Part of a small language model's weights.
Size: 14 layers, width 256, 8 heads of 32 (2 for keys and values), MLP 704 SwiGLU, vocabulary 2048, 10.9M parameters.
Architecture: rotary positions, no biases in attention or MLP.
Training: a variant of SOAP for these matrices, 161M tokens.
Each number is 50 + 12 x the weight over the matrix's rms, rounded and kept within 0 to 99. Layers, rows and columns count from 0.

# layer 5 MLP gate, 704x256, rms 0.095, rows 157-193, columns 64-127
49 26 55 39 37 55 67 45 42 42 55 41 66 56 40 48 58 42 39 50 40 49 37 50 46 46 55 34 62 39 66 48 47 46 76 51 53 24 43 50 55 53 75 36 58 43 27 62 44 44 68 25 51 51 20 32 50 59 48 33 48 51 59 58
44 47 74 52 43 52 63 34 54 48 72 62 46 59 46 32 47 64 60 60 41 41 35 64 49 64 63 54 57 52 58 61 29 54 33 49 42 46 52 54 58 46 57 66 31 58 63 67 52 80 54 61 56 45 48 60 52 59 55 59 51 49 56 47
52 69 34 52 71 61 48 31 41 53 68 51 29 61 55 33 52 38 40 36 40 49 50 22 33 57 52 61 29 56 69 47 54 27 35 61 41 42 71 50 55 33 45 57 63 69 38 62 67 56 62 56 62 57 66 28 42 39 68 54 56 23 46 51
26 50 55 37 63 37 56 74 41 47 51 60 41 63 41 43 58 36 51 68 52 44 47 50 58 60 48 58 65 59 65 57 54 48 49 40 55 39 42 53 40 51 37 40 49 43 37 28 58 59 54 37 50 35 61 46 59 48 64 77 52 49 33 41
46 50 51 61 51 33 52 45 36 47 48 48 63 34 55 40 66 35 46 56 45 47 37 56 40 48 55 56 39 21 49 54 50 56 59 59 35 56 36 49 53 43 45 55 23 48 66 47 35 54 51 49 49 50 57 72 56 50 56 43 53 49 42 41
44 45 52 44 64 35 39 43 33 58 62 65 44 52 55 26 64 48 57 38 50 37 60 66 27 59 51 49 75 38 48 57 53 54 44 61 48 52 74 49 28 50 56 55 50 72 38 59 44 74 34 65 53 24 72 59 50 52 35 52 63 55 51 28
43 51 34 51 64 43 37 61 56 59 52 46 53 53 45 59 48 57 47 57 59 57 64 36 38 48 48 43 61 45 67 52 43 35 59 55 49 68 37 60 70 49 69 40 32 64 34 58 68 61 55 43 66 51 53 43 57 55 52 52 31 49 43 51
45 72 31 64 43 58 55 59 51 37 57 57 41 73 44 48 53 59 60 44 59 49 56 77 44 61 58 70 43 49 54 26 51 35 67 32 82 52 54 32 56 44 39 53 56 61 59 57 49 37 49 48 65 61 46 32 57 34 68 41 52 59 51 44
25 43 50 41 42 43 60 49 42 48 77 55 39 48 55 57 58 43 53 55 41 36 63 46 44 24 48 45 28 28 39 50 68 25 53 57 67 35 42 48 57 61 74 38 40 48 58 59 41 45 53 53 40 43 23 38 50 69 64 52 44 56 56 44
51 28 64 48 69 52 57 57 61 21 32 31 58 51 50 48 45 63 48 51 49 46 71 47 56 52 43 57 31 54 54 58 61 58 45 67 38 45 50 38 46 21 63 39 64 33 56 59 60 56 33 48 53 36 33 66 72 63 44 24 55 61 45 62
49 25 42 40 63 46 76 52 34 41 59 30 39 29 38 62 68 46 58 43 58 64 44 61 59 47 43 49 48 35 52 28 38 44 53 45 49 25 53 38 51 33 71 55 37 53 52 50 49 57 29 45 63 52 39 47 51 34 56 63 54 54 74 51
37 45 64 38 37 43 57 39 51 42 50 27 47 36 58 51 37 46 57 77 56 67 56 56 37 59 39 56 46 58 32 53 47 60 43 56 39 54 52 40 41 51 37 56 56 47 56 50 52 51 34 41 45 46 34 48 63 48 53 41 51 35 45 51
46 47 27 46 41 68 22 50 62 65 56 65 27 39 35 35 44 62 61 50 66 47 69 43 53 49 57 53 32 35 68 58 52 38 46 36 74 37 57 54 53 43 39 45 35 70 36 60 43 52 46 47 38 34 55 41 51 55 40 50 50 43 44 50
46 61 11 55 33 41 49 44 35 39 52 49 59 52 55 45 54 67 74 43 36 58 48 56 38 37 63 18 47 65 52 66 65 46 56 54 54 36 68 58 57 61 78 43 48 38 33 42 34 36 32 44 41 37 45 60 49 43 35 40 43 34 30 64
51 44 49 70 42 61 52 46 69 40 32 53 37 31 43 62 68 61 50 54 74 67 27 54 44 20 56 44 27 38 34 42 45 67 47 80 67 43 57 49 44 52 68 60 61 42 28 57 72 19 44 46 64 50 62 50 60 64 40 56 50 71 34 59
47 17 22 55 40 24 51 33 27 60 57 52 53 71 42 67 38 34 49 29 51 36 31 54 54 57 45 66 53 50 48 36 62 57 30 54 55 40 65 52 62 41 61 43 50 32 58 53 33 55 46 54 39 74 49 66 54 72 44 52 39 51 56 26
45 44 36 63 41 48 51 43 41 51 69 60 68 57 45 54 50 52 43 42 61 53 43 53 52 67 59 38 54 54 43 54 54 63 42 33 28 65 50 66 62 45 44 61 25 69 59 50 49 54 68 62 40 40 37 63 52 47 48 52 44 27 39 74
54 52 38 36 40 42 45 46 45 43 34 69 61 40 56 59 44 63 55 46 70 44 70 81 44 52 54 46 50 52 56 50 52 60 36 48 80 41 52 33 51 23 29 42 48 40 45 66 52 40 51 55 66 54 28 43 62 64 32 64 35 68 57 42
50 48 68 49 69 52 50 50 40 50 56 61 33 65 48 56 46 54 60 44 42 42 47 48 45 49 44 58 38 56 73 63 61 58 50 52 44 49 39 50 42 57 68 35 75 63 54 43 65 60 44 30 56 61 54 45 40 44 47 47 49 75 63 59
56 37 28 69 56 56 49 60 35 34 38 55 31 30 58 34 56 48 52 41 53 58 49 58 59 43 38 56 56 54 65 56 50 34 46 51 62 46 55 48 61 31 28 55 48 56 57 33 45 61 55 37 59 63 60 47 28 41 45 53 45 51 61 37
57 56 41 64 59 31 64 51 25 57 44 55 63 46 42 49 35 48 43 46 38 55 23 35 41 54 49 51 53 58 68 58 47 62 61 51 37 46 59 53 51 45 38 48 63 57 47 32 38 67 55 64 41 63 45 45 74 56 52 41 42 52 34 55
57 47 42 38 53 46 58 50 49 45 48 47 55 48 39 68 61 55 46 58 46 56 65 54 36 51 76 56 49 48 49 58 46 47 40 63 46 39 53 39 49 64 37 37 59 39 68 56 78 60 44 71 47 70 49 22 49 63 60 50 52 46 51 36
51 59 44 56 47 33 39 58 58 40 47 52 58 61 43 69 54 37 41 55 53 41 73 67 20 40 66 32 56 31 68 47 45 37 50 52 64 44 25 55 42 40 43 60 44 41 54 55 53 45 53 53 56 45 51 34 69 38 58 54 57 41 58 56
41 51 57 57 32 48 60 63 30 41 68 68 32 43 45 63 54 69 54 43 59 55 58 38 61 33 44 70 50 48 62 41 61 60 35 35 50 49 59 52 45 32 44 49 50 71 61 87 49 40 43 61 59 70 40 66 39 50 43 34 41 49 43 32
67 35 47 54 46 31 46 24 55 43 62 41 53 45 47 80 75 45 58 48 72 61 50 40 52 50 48 74 30 59 44 44 43 60 56 66 59 40 47 60 50 29 65 59 56 45 62 32 53 59 81 68 50 73 51 44 59 33 41 54 57 52 52 27
41 45 67 49 66 67 48 55 60 50 56 39 49 70 68 62 57 44 60 48 61 35 34 50 51 49 71 51 66 80 43 59 41 49 27 51 52 37 41 57 49 27 50 70 43 45 41 60 63 41 49 44 62 57 54 46 62 14 58 53 41 69 54 30
39 28 44 30 28 48 54 55 59 76 17 51 55 34 58 55 36 49 38 47 41 59 38 37 66 50 41 48 45 49 44 80 43 40 64 53 65 56 38 70 43 51 46 56 42 58 48 41 36 47 66 41 57 65 55 47 54 66 48 34 73 50 27 64
32 51 72 57 75 70 51 37 42 52 55 24 28 59 38 36 58 37 42 49 67 47 56 48 34 65 58 63 62 57 59 56 55 43 55 46 50 58 42 44 73 70 38 41 42 70 39 48 27 30 41 36 57 47 21 56 42 48 61 55 61 43 64 41
58 52 41 59 63 49 57 39 41 49 55 55 49 40 51 72 51 32 55 42 47 51 72 37 64 54 70 35 37 39 67 57 81 49 66 47 69 49 46 44 40 61 58 37 41 39 49 48 45 51 53 38 40 62 43 68 61 35 48 68 73 66 49 47
59 39 35 62 43 41 38 37 39 54 51 59 46 60 59 38 51 44 58 45 66 77 51 57 43 45 67 49 59 55 38 75 46 59 52 58 40 46 63 56 62 38 28 42 53 65 53 52 31 19 57 57 48 47 53 48 57 42 56 68 20 61 49 48
45 57 53 40 55 48 34 61 60 53 68 55 63 69 29 85 44 64 51 45 46 35 24 51 48 40 39 54 47 55 53 36 51 45 60 44 54 74 50 42 44 33 56 41 54 51 39 41 63 64 84 70 28 64 43 52 64 48 72 45 54 55 45 67
47 40 69 55 48 42 56 45 53 51 65 42 51 47 58 41 62 65 55 46 50 40 51 33 58 43 41 39 34 60 50 42 63 63 44 50 64 57 43 50 56 34 58 37 45 60 61 47 59 54 43 45 56 41 70 43 33 57 44 38 50 37 51 55
55 34 52 30 38 53 48 52 73 45 42 32 38 66 47 47 38 36 47 54 49 40 51 70 50 80 39 40 55 57 65 58 51 58 30 55 70 52 51 69 59 49 63 43 57 60 45 47 42 20 29 39 57 40 40 46 63 35 56 41 72 33 62 49
62 60 34 50 40 46 47 76 53 25 51 51 37 31 62 60 58 62 36 43 45 62 71 61 23 20 56 49 52 63 56 52 60 51 61 46 34 34 57 67 55 53 32 68 60 43 59 65 58 65 58 53 53 67 45 36 56 64 51 38 75 69 43 57
49 58 44 44 37 67 72 61 63 57 52 61 62 45 46 27 64 34 28 62 55 52 74 40 44 48 51 53 73 48 69 26 65 55 52 45 26 28 55 43 47 39 53 37 32 41 52 52 54 53 38 48 89 34 33 74 51 55 50 52 47 43 39 34
50 47 50 32 68 13 58 38 63 48 51 42 57 42 36 64 66 31 50 62 78 38 57 51 50 50 49 50 61 47 53 39 42 62 50 51 57 53 50 37 55 38 70 48 49 35 67 58 68 49 28 26 56 55 72 46 62 67 70 43 48 37 63 35
44 61 40 50 46 50 43 33 64 59 37 53 50 43 40 67 52 52 55 43 51 63 25 45 50 50 61 36 39 45 35 43 45 41 69 61 46 65 45 63 47 57 63 55 62 56 43 40 34 61 32 50 41 51 49 53 82 81 49 43 34 51 48 64
# layer 5 MLP up, 704x256, rms 0.0939, rows 157-192, columns 64-127
59 34 43 44 56 59 72 68 61 32 49 38 46 45 35 47 44 24 42 50 54 61 50 67 43 54 49 39 65 39 61 53 38 37 57 36 58 34 38 31 53 82 59 32 57 54 18 55 42 44 34 53 46 39 32 36 48 76 49 73 48 68 52 82
34 58 36 55 35 56 66 31 50 34 57 61 33 42 36 51 34 61 64 54 45 56 55 60 36 55 05 44 43 66 62 45 60 62 51 55 40 32 62 53 48 57 46 43 53 40 70 66 51 34 72 57 49 42 66 51 44 72 33 50 44 40 61 62
60 62 58 27 58 42 52 42 30 33 68 45 63 67 36 41 41 54 61 44 32 54 35 77 32 47 64 43 33 59 57 62 42 59 55 55 33 38 55 53 45 29 43 63 63 46 37 61 47 39 66 47 52 73 70 51 34 22 71 55 40 35 69 51
31 38 37 32 56 56 48 41 59 40 42 57 42 50 60 19 53 52 52 44 57 59 47 63 46 42 45 54 54 60 36 33 32 57 41 52 66 37 41 50 48 56 66 44 36 65 57 30 18 53 57 47 56 46 70 46 61 62 73 66 63 48 47 54
44 39 46 43 45 72 45 70 48 55 44 53 71 53 41 47 66 60 45 58 70 43 69 65 51 58 46 28 61 60 47 55 62 78 38 68 39 58 41 38 49 51 42 45 66 38 53 59 37 54 46 42 49 22 55 33 69 70 53 51 33 37 61 50
39 27 28 45 31 88 29 58 53 47 42 40 53 52 52 66 67 48 58 51 64 62 35 31 53 42 57 53 68 62 59 32 51 43 52 39 72 51 63 55 47 58 56 46 32 61 43 62 73 29 61 42 29 59 41 52 49 62 65 46 44 53 46 67
55 33 62 24 41 62 39 54 53 63 25 31 40 40 39 52 52 53 47 56 54 48 53 71 58 49 58 41 38 49 54 47 33 34 50 47 46 57 28 52 71 52 61 57 42 39 67 60 55 50 62 49 45 51 41 55 44 48 53 49 58 44 30 48
60 30 42 43 55 43 43 49 39 48 30 55 52 43 57 72 38 69 70 39 62 61 43 59 60 24 83 55 73 73 50 35 56 52 43 67 46 58 53 32 47 10 25 40 62 43 56 49 67 52 50 45 48 55 53 47 39 43 59 58 66 52 49 65
56 53 33 39 41 37 35 25 54 54 26 68 59 41 60 63 47 42 51 64 72 49 52 53 52 65 48 47 47 59 54 70 58 38 37 51 53 51 50 48 51 49 43 59 57 55 68 50 33 64 20 57 54 36 54 54 67 30 49 60 57 53 43 59
45 58 52 43 44 66 53 54 45 47 57 69 33 40 49 56 48 59 43 34 40 37 63 41 38 64 45 44 66 51 54 28 54 63 82 39 40 65 35 52 59 60 58 38 61 58 55 36 55 52 44 43 51 27 48 42 38 54 53 74 60 44 36 47
44 59 71 44 56 38 82 52 50 55 44 40 51 27 56 42 55 37 52 61 75 73 38 62 67 41 48 58 55 64 66 46 32 57 32 54 49 45 50 62 59 25 49 45 54 53 45 53 53 47 47 26 61 76 48 40 41 37 57 55 35 62 57 42
49 53 36 55 46 48 38 59 49 50 54 77 62 55 62 59 46 41 68 35 51 49 46 45 49 29 43 48 68 40 50 57 45 41 43 53 55 44 48 71 52 62 59 44 68 60 34 41 47 58 51 56 45 42 46 60 31 75 36 70 31 56 52 63
46 36 54 62 63 54 42 25 48 52 55 49 74 38 51 35 94 59 66 91 74 37 49 63 39 60 28 57 46 50 30 44 44 63 55 51 44 73 67 32 42 53 35 50 41 26 35 49 48 62 35 49 40 46 55 41 48 47 58 47 58 47 66 44
59 50 67 56 58 65 36 55 70 47 49 39 63 49 54 66 47 53 60 67 52 45 55 68 85 32 44 33 44 62 71 40 38 50 58 53 40 52 64 63 45 52 41 45 57 41 29 63 62 52 36 29 35 55 42 56 45 48 49 44 72 70 56 63
48 48 49 75 58 50 60 62 68 41 50 69 41 64 40 46 62 56 46 54 65 48 33 57 47 39 38 56 40 43 59 43 52 66 43 69 39 43 59 56 36 57 47 61 69 31 38 44 71 46 51 54 82 58 55 67 63 58 40 55 39 62 26 53
51 62 40 53 53 49 72 24 56 73 54 64 44 59 48 68 41 67 66 54 42 36 56 55 50 50 39 44 59 43 44 68 56 58 47 45 61 55 51 60 37 57 61 35 40 37 37 57 49 55 28 48 58 58 42 51 57 37 65 33 42 58 86 62
49 15 56 34 59 56 44 51 54 47 19 47 47 35 77 40 49 60 40 68 60 57 70 70 41 33 50 61 37 47 39 52 43 39 47 58 52 47 63 38 50 42 49 45 69 38 48 50 37 69 38 53 56 48 51 55 44 45 46 49 41 50 70 35
81 43 52 54 48 53 57 58 61 50 68 40 65 62 52 41 58 45 45 54 56 53 60 23 35 34 45 48 56 60 50 42 65 56 58 44 33 26 29 56 57 66 34 33 44 79 41 40 49 50 39 82 63 49 35 39 51 51 50 62 62 48 70 54
48 50 58 61 64 45 79 52 50 51 42 50 37 66 50 64 32 48 29 35 49 53 41 39 50 35 65 61 63 47 52 59 52 33 41 56 41 36 49 42 57 44 35 50 53 69 54 66 45 26 59 50 60 47 52 55 42 37 56 20 59 43 31 63
35 38 24 50 55 18 40 50 42 70 74 17 27 33 49 57 56 76 51 42 64 67 42 51 54 41 57 47 41 53 56 60 56 41 73 54 60 48 57 64 49 75 47 50 51 57 49 39 36 41 32 60 52 64 56 63 47 49 47 50 65 63 56 19
49 60 41 61 50 50 37 53 29 48 55 57 57 65 43 47 25 37 46 61 56 48 38 37 41 34 44 40 63 47 72 56 49 56 58 67 51 62 54 59 45 43 32 41 55 41 66 59 26 43 43 48 56 67 62 43 78 51 59 58 59 71 68 49
47 35 63 61 40 55 77 50 45 72 34 62 47 75 59 33 56 51 54 50 61 36 27 64 73 64 35 56 57 59 47 45 48 60 35 42 27 55 38 63 50 46 67 48 51 39 38 58 33 44 41 44 48 68 62 66 49 47 54 40 35 30 64 39
37 53 73 46 39 32 43 44 37 47 46 54 56 55 38 52 67 49 42 62 53 46 60 55 27 47 48 38 58 36 37 27 49 49 47 47 62 53 33 48 44 64 34 53 32 41 45 50 67 60 60 44 46 46 39 60 63 54 70 51 54 54 69 48
28 35 61 39 53 49 56 46 63 58 59 56 38 47 48 48 57 53 48 61 46 42 70 51 72 47 48 38 31 63 65 61 59 50 67 50 67 51 39 26 58 33 42 54 52 55 79 59 64 67 45 72 49 49 42 56 54 76 61 58 46 44 26 58
30 55 56 51 41 45 44 63 55 50 42 46 50 59 60 37 44 56 26 61 67 34 45 41 45 41 48 38 73 42 57 62 52 31 70 41 49 50 49 58 45 56 36 62 51 59 45 49 27 24 44 42 47 40 41 57 55 47 60 50 40 62 48 53
62 57 56 48 40 41 35 56 63 65 42 27 52 56 71 46 29 56 53 34 60 65 35 44 32 34 80 64 53 86 63 35 51 70 50 47 47 55 18 68 58 36 52 58 48 53 68 40 44 20 44 35 31 71 46 59 60 42 36 46 52 42 39 53
31 49 52 34 50 54 43 67 62 55 37 50 48 30 46 46 39 42 50 61 32 64 57 51 47 50 54 73 38 23 42 56 38 70 56 62 39 56 60 70 64 56 74 49 67 50 47 65 43 23 61 19 35 41 57 54 57 69 46 61 34 44 44 49
48 38 46 69 53 63 52 34 55 33 56 39 57 54 37 51 49 54 35 70 49 54 31 49 49 41 64 61 45 37 39 46 39 56 63 53 55 71 41 45 57 56 62 38 32 64 38 54 70 64 61 46 38 41 61 67 39 61 47 64 44 21 46 59
49 56 51 45 50 52 59 66 52 35 40 70 52 59 46 36 49 82 61 49 54 61 36 50 48 59 41 51 47 64 36 56 60 41 56 50 55 48 40 63 61 10 37 49 26 56 52 59 37 45 43 56 65 61 46 45 57 54 45 33 41 44 66 38
71 61 59 72 50 30 48 67 54 66 52 48 50 44 59 55 60 66 66 42 61 58 59 47 60 28 49 41 42 60 52 42 33 52 37 43 63 29 52 51 56 61 42 32 35 40 59 62 57 63 52 37 53 44 60 55 42 38 45 69 54 63 59 60
69 44 41 53 43 45 41 43 54 43 51 43 47 20 43 65 41 48 56 66 52 55 50 50 40 56 45 70 42 62 33 40 35 55 54 51 52 41 45 51 47 64 49 57 72 47 53 39 70 31 50 47 73 41 59 59 44 64 53 50 34 57 52 32
36 56 41 42 67 36 50 38 50 56 66 63 61 80 45 42 59 30 25 55 66 31 48 38 44 47 42 70 47 45 48 55 53 39 51 41 70 46 61 42 37 53 46 23 47 45 45 64 43 48 35 71 49 73 48 44 40 54 54 59 46 58 56 41
32 66 45 31 51 50 64 41 43 46 69 37 49 32 49 50 61 48 64 48 67 51 89 57 54 36 41 58 46 61 61 51 45 36 49 52 61 63 52 25 46 35 39 51 50 51 32 52 34 45 61 81 38 48 47 45 44 65 53 49 38 48 55 47
57 46 55 56 67 49 47 58 59 49 39 44 70 25 60 51 45 55 37 53 41 66 26 44 36 58 63 34 37 31 53 45 44 57 72 60 60 51 49 38 54 62 59 81 54 30 45 38 46 56 51 60 77 56 44 54 44 53 53 58 69 58 56 47
47 43 34 60 53 56 54 41 68 59 60 46 36 44 62 47 47 49 47 47 47 40 63 60 51 39 59 70 59 58 63 61 51 47 53 42 55 50 67 58 41 57 49 52 24 30 46 45 52 52 52 51 69 50 42 59 53 55 69 36 10 38 59 34
65 48 43 63 52 31 63 65 42 50 38 62 66 79 46 31 35 46 47 39 72 67 36 49 60 65 27 52 32 79 42 56 45 49 66 55 66 30 43 48 28 54 51 53 58 59 34 50 52 63 45 48 65 39 44 64 50 55 32 41 52 57 49 31
# layer 5 MLP down (transposed), 704x256, rms 0.0919, rows 157-192, columns 64-127
47 35 58 68 60 39 59 37 73 72 44 58 45 37 41 49 41 39 42 54 44 43 48 51 55 53 52 49 38 23 47 71 41 42 37 39 53 51 67 43 18 58 56 73 55 33 37 35 60 43 56 47 66 61 42 42 70 49 49 37 54 66 42 60
56 37 43 51 40 47 48 38 62 89 50 52 49 71 67 31 35 52 59 40 60 43 37 47 46 61 40 60 49 56 48 45 49 50 31 58 50 48 40 59 37 60 46 55 63 40 76 58 47 54 52 49 51 69 73 66 51 61 53 64 55 76 51 48
48 62 65 37 52 70 55 46 69 62 29 52 35 39 40 47 41 49 55 47 52 40 52 47 51 65 56 54 64 49 47 46 30 63 43 34 41 48 56 42 36 53 39 67 18 34 35 54 58 53 40 70 45 58 47 56 46 48 50 58 36 59 33 67
58 40 43 46 54 52 83 43 78 79 69 46 45 14 81 51 42 57 52 61 22 60 55 47 67 43 67 52 33 57 64 37 56 61 45 49 63 56 50 47 62 43 54 34 44 55 79 37 28 46 35 54 66 39 43 37 52 55 71 41 49 47 35 56
67 64 34 38 63 51 53 62 34 50 52 42 69 46 68 42 66 51 51 64 45 32 46 36 57 48 54 58 40 47 25 50 49 56 44 41 45 51 48 37 45 64 47 50 50 49 54 50 42 35 45 41 39 36 61 67 29 49 48 52 48 50 41 44
37 34 37 43 53 69 50 41 51 08 40 66 57 57 58 29 56 38 40 28 65 44 61 24 40 61 48 23 49 44 56 49 54 41 45 60 34 37 36 54 41 37 50 62 55 36 58 46 33 61 65 65 38 57 37 59 35 41 39 52 50 57 26 25
53 63 55 42 42 29 47 47 37 45 52 46 33 62 41 40 60 62 64 52 50 64 66 50 49 37 33 60 35 61 55 50 42 56 33 56 59 38 35 40 47 52 42 68 30 67 39 52 36 46 33 50 60 43 49 45 24 37 42 36 37 38 51 27
48 59 63 37 55 68 50 61 42 48 59 55 42 51 44 43 64 60 57 47 40 61 40 44 55 57 44 55 67 43 54 40 50 19 34 36 63 54 34 32 45 39 55 39 61 41 44 65 50 73 46 46 41 58 60 61 26 56 66 56 45 59 44 54
33 47 32 57 65 50 57 39 51 49 43 66 48 57 66 16 55 45 44 47 59 47 63 65 47 41 51 36 58 34 53 39 40 39 74 40 52 53 49 67 87 39 47 38 33 46 55 63 66 47 64 74 56 61 26 50 46 42 57 52 59 57 41 68
44 57 43 47 53 71 56 57 51 22 63 37 60 38 62 57 35 44 52 63 66 49 45 53 64 45 44 41 35 60 47 53 49 27 55 56 65 57 48 70 45 42 51 50 31 33 60 57 68 37 36 65 34 51 43 52 45 54 44 58 38 37 66 35
45 61 61 41 70 57 63 72 42 61 42 36 46 38 32 70 58 49 56 64 44 48 49 54 83 76 57 25 49 36 28 44 61 45 60 47 53 45 40 51 14 68 48 23 55 61 70 57 53 46 57 55 66 52 59 39 35 51 35 38 42 80 39 49
35 40 46 56 47 38 59 40 52 36 33 45 31 45 46 54 56 40 34 56 39 55 55 57 50 53 48 57 64 44 46 42 53 53 58 43 69 38 41 59 72 56 38 62 56 49 27 39 45 45 57 30 34 65 61 49 41 54 66 48 47 55 54 61
40 49 62 50 44 39 66 46 47 59 53 48 32 48 58 42 25 62 63 42 65 62 57 68 53 57 39 46 38 53 56 38 53 67 45 45 41 40 39 54 67 45 43 52 43 66 45 57 67 50 31 51 57 43 55 43 43 34 77 56 63 53 61 40
76 19 66 40 39 64 41 38 47 91 37 54 46 34 45 56 52 66 59 41 51 37 51 36 68 45 41 43 26 42 50 44 65 43 49 64 25 32 61 85 52 44 45 47 62 34 37 51 69 38 33 42 41 56 52 46 30 74 55 64 43 43 47 46
57 40 68 76 67 57 65 48 60 40 68 49 36 53 34 57 59 60 40 81 59 58 45 50 48 36 46 46 44 37 59 51 46 34 50 48 43 55 56 44 00 55 48 65 55 35 52 39 61 56 38 50 55 66 55 53 33 63 45 55 46 55 36 41
47 61 39 52 48 31 34 52 52 59 36 51 69 40 50 46 68 61 61 65 49 32 56 47 66 66 41 38 63 45 63 63 46 48 61 40 41 59 64 46 67 36 50 46 46 56 37 57 57 43 40 53 52 47 42 68 39 12 58 66 34 40 68 56
64 39 55 14 32 63 44 52 58 26 43 39 50 50 53 46 41 45 44 54 69 43 77 38 56 46 55 64 37 19 45 51 71 42 49 57 51 49 49 52 68 40 64 60 57 24 34 41 69 58 50 56 55 54 58 42 45 60 53 47 61 46 61 44
39 51 59 58 39 55 49 60 42 56 46 53 46 67 49 52 56 59 43 42 43 48 45 42 58 57 55 46 25 50 52 62 51 51 65 35 42 60 54 79 40 47 58 43 45 53 47 53 37 55 31 62 54 56 53 44 53 37 79 52 57 58 68 42
60 42 65 61 55 48 30 50 40 31 66 55 51 34 62 39 52 42 70 55 73 43 38 51 73 68 51 47 47 61 50 49 60 57 49 57 27 42 22 63 48 45 49 61 59 31 56 57 42 73 56 25 35 51 40 44 44 37 47 66 29 34 41 29
35 60 40 76 45 67 54 73 45 66 41 49 50 71 44 43 47 60 46 53 66 69 41 32 68 50 60 49 51 58 53 62 51 56 41 45 49 40 55 61 52 28 43 92 43 42 62 31 48 31 53 30 57 47 40 42 40 21 49 74 45 62 58 43
37 57 48 89 51 40 48 58 35 75 59 45 56 68 36 57 38 55 55 39 48 32 39 42 54 57 54 53 50 60 76 32 41 58 35 60 54 42 53 66 22 41 46 48 59 49 59 55 17 61 50 53 66 64 34 62 73 45 63 53 50 61 59 59
36 59 62 34 67 41 73 20 45 45 43 43 32 49 67 49 45 51 47 61 63 35 56 61 57 64 52 68 47 39 54 49 39 60 50 39 54 54 45 61 68 51 76 52 52 52 50 59 29 51 41 27 56 50 56 44 50 59 49 43 41 40 59 59
62 46 50 35 55 54 48 45 63 81 33 64 51 71 70 64 54 29 65 68 51 47 60 55 43 48 49 69 59 61 38 26 55 33 55 46 37 59 34 40 28 66 58 67 62 44 55 53 47 53 46 53 62 47 64 43 34 43 47 55 53 51 58 63
50 50 67 55 56 36 57 48 40 34 60 64 59 42 40 42 68 65 55 59 50 50 42 61 64 40 44 63 53 35 40 30 28 46 64 48 50 54 58 43 14 52 37 44 66 47 39 58 39 51 46 40 54 33 65 55 37 51 67 62 52 72 49 48
55 53 61 77 54 67 42 46 46 67 34 55 65 55 60 55 56 56 46 39 59 54 52 43 66 55 38 65 58 51 61 50 50 35 38 50 17 69 50 53 99 65 27 46 71 41 48 60 50 56 51 48 49 44 60 54 60 71 65 45 49 63 65 50
53 56 45 57 48 48 53 60 46 71 44 49 40 63 62 60 46 50 54 41 47 33 52 51 58 72 45 54 56 53 50 49 39 50 40 41 24 53 58 46 32 67 41 40 52 41 60 51 62 84 59 54 57 63 67 51 44 44 38 30 66 67 81 55
41 46 59 49 54 49 33 60 47 43 45 44 55 50 59 55 51 31 50 65 43 48 43 11 52 59 82 53 36 28 46 39 43 42 56 51 46 53 59 55 00 54 58 44 63 52 49 43 34 39 27 56 41 62 66 63 71 36 51 69 56 63 44 49
60 34 48 49 48 35 50 67 34 52 75 82 42 29 35 51 54 55 36 51 28 63 45 48 68 60 51 50 48 50 52 64 31 62 35 55 35 48 41 51 52 64 44 58 39 48 43 21 35 58 38 61 60 54 59 40 61 48 50 40 60 45 28 54
30 49 30 48 44 45 43 43 61 34 54 56 66 48 41 36 48 39 57 50 32 41 36 50 48 64 42 35 61 30 43 60 46 54 44 43 53 39 63 48 46 43 35 33 43 42 46 62 29 57 63 49 50 70 63 39 79 62 78 56 56 43 51 48
36 24 30 63 58 39 35 40 56 47 48 61 70 60 61 67 29 51 54 62 47 37 69 48 45 67 46 45 61 40 48 46 38 52 55 63 39 50 59 44 63 31 54 33 59 46 46 66 46 80 47 55 62 68 61 48 58 43 49 38 49 51 24 37
75 55 45 20 44 58 53 45 49 44 59 45 70 37 66 39 37 18 38 52 36 54 51 54 36 40 54 38 57 51 55 49 47 51 44 33 38 40 45 43 69 59 67 57 71 47 44 41 74 36 51 64 61 55 64 63 69 69 64 51 35 44 45 58
54 42 51 39 46 55 68 44 65 15 66 30 57 49 52 62 44 52 41 50 36 30 45 48 61 51 48 51 72 34 35 55 40 57 59 49 54 67 64 50 52 41 51 34 48 47 69 68 49 69 58 58 46 66 60 36 43 34 30 65 69 58 47 31
41 55 32 48 57 60 43 37 60 53 47 36 63 65 63 42 39 43 65 44 54 51 85 44 49 45 41 33 47 37 41 48 35 32 39 64 48 61 47 38 80 63 51 36 42 54 48 59 69 37 29 57 40 42 46 71 43 55 37 32 35 60 53 58
71 42 46 60 47 54 26 58 60 71 39 47 53 37 56 30 75 23 57 48 54 43 50 46 47 38 49 38 63 61 77 37 30 52 46 48 58 39 44 58 50 58 56 62 39 52 73 45 68 47 52 68 47 47 36 39 64 46 56 37 49 45 49 66
46 64 58 41 67 52 68 39 71 75 37 59 46 51 54 53 28 86 46 76 61 45 39 40 45 48 34 69 63 61 54 60 64 36 42 54 65 49 62 61 41 42 51 44 62 53 42 54 62 45 62 62 49 55 69 61 64 48 53 43 73 46 78 48
52 37 47 70 39 37 55 37 54 62 60 70 41 72 55 24 37 29 30 61 47 48 35 44 48 48 72 55 58 43 51 60 44 42 63 41 55 50 42 27 55 46 57 45 68 51 69 56 48 42 44 60 26 59 47 57 70 57 45 49 64 57 58 49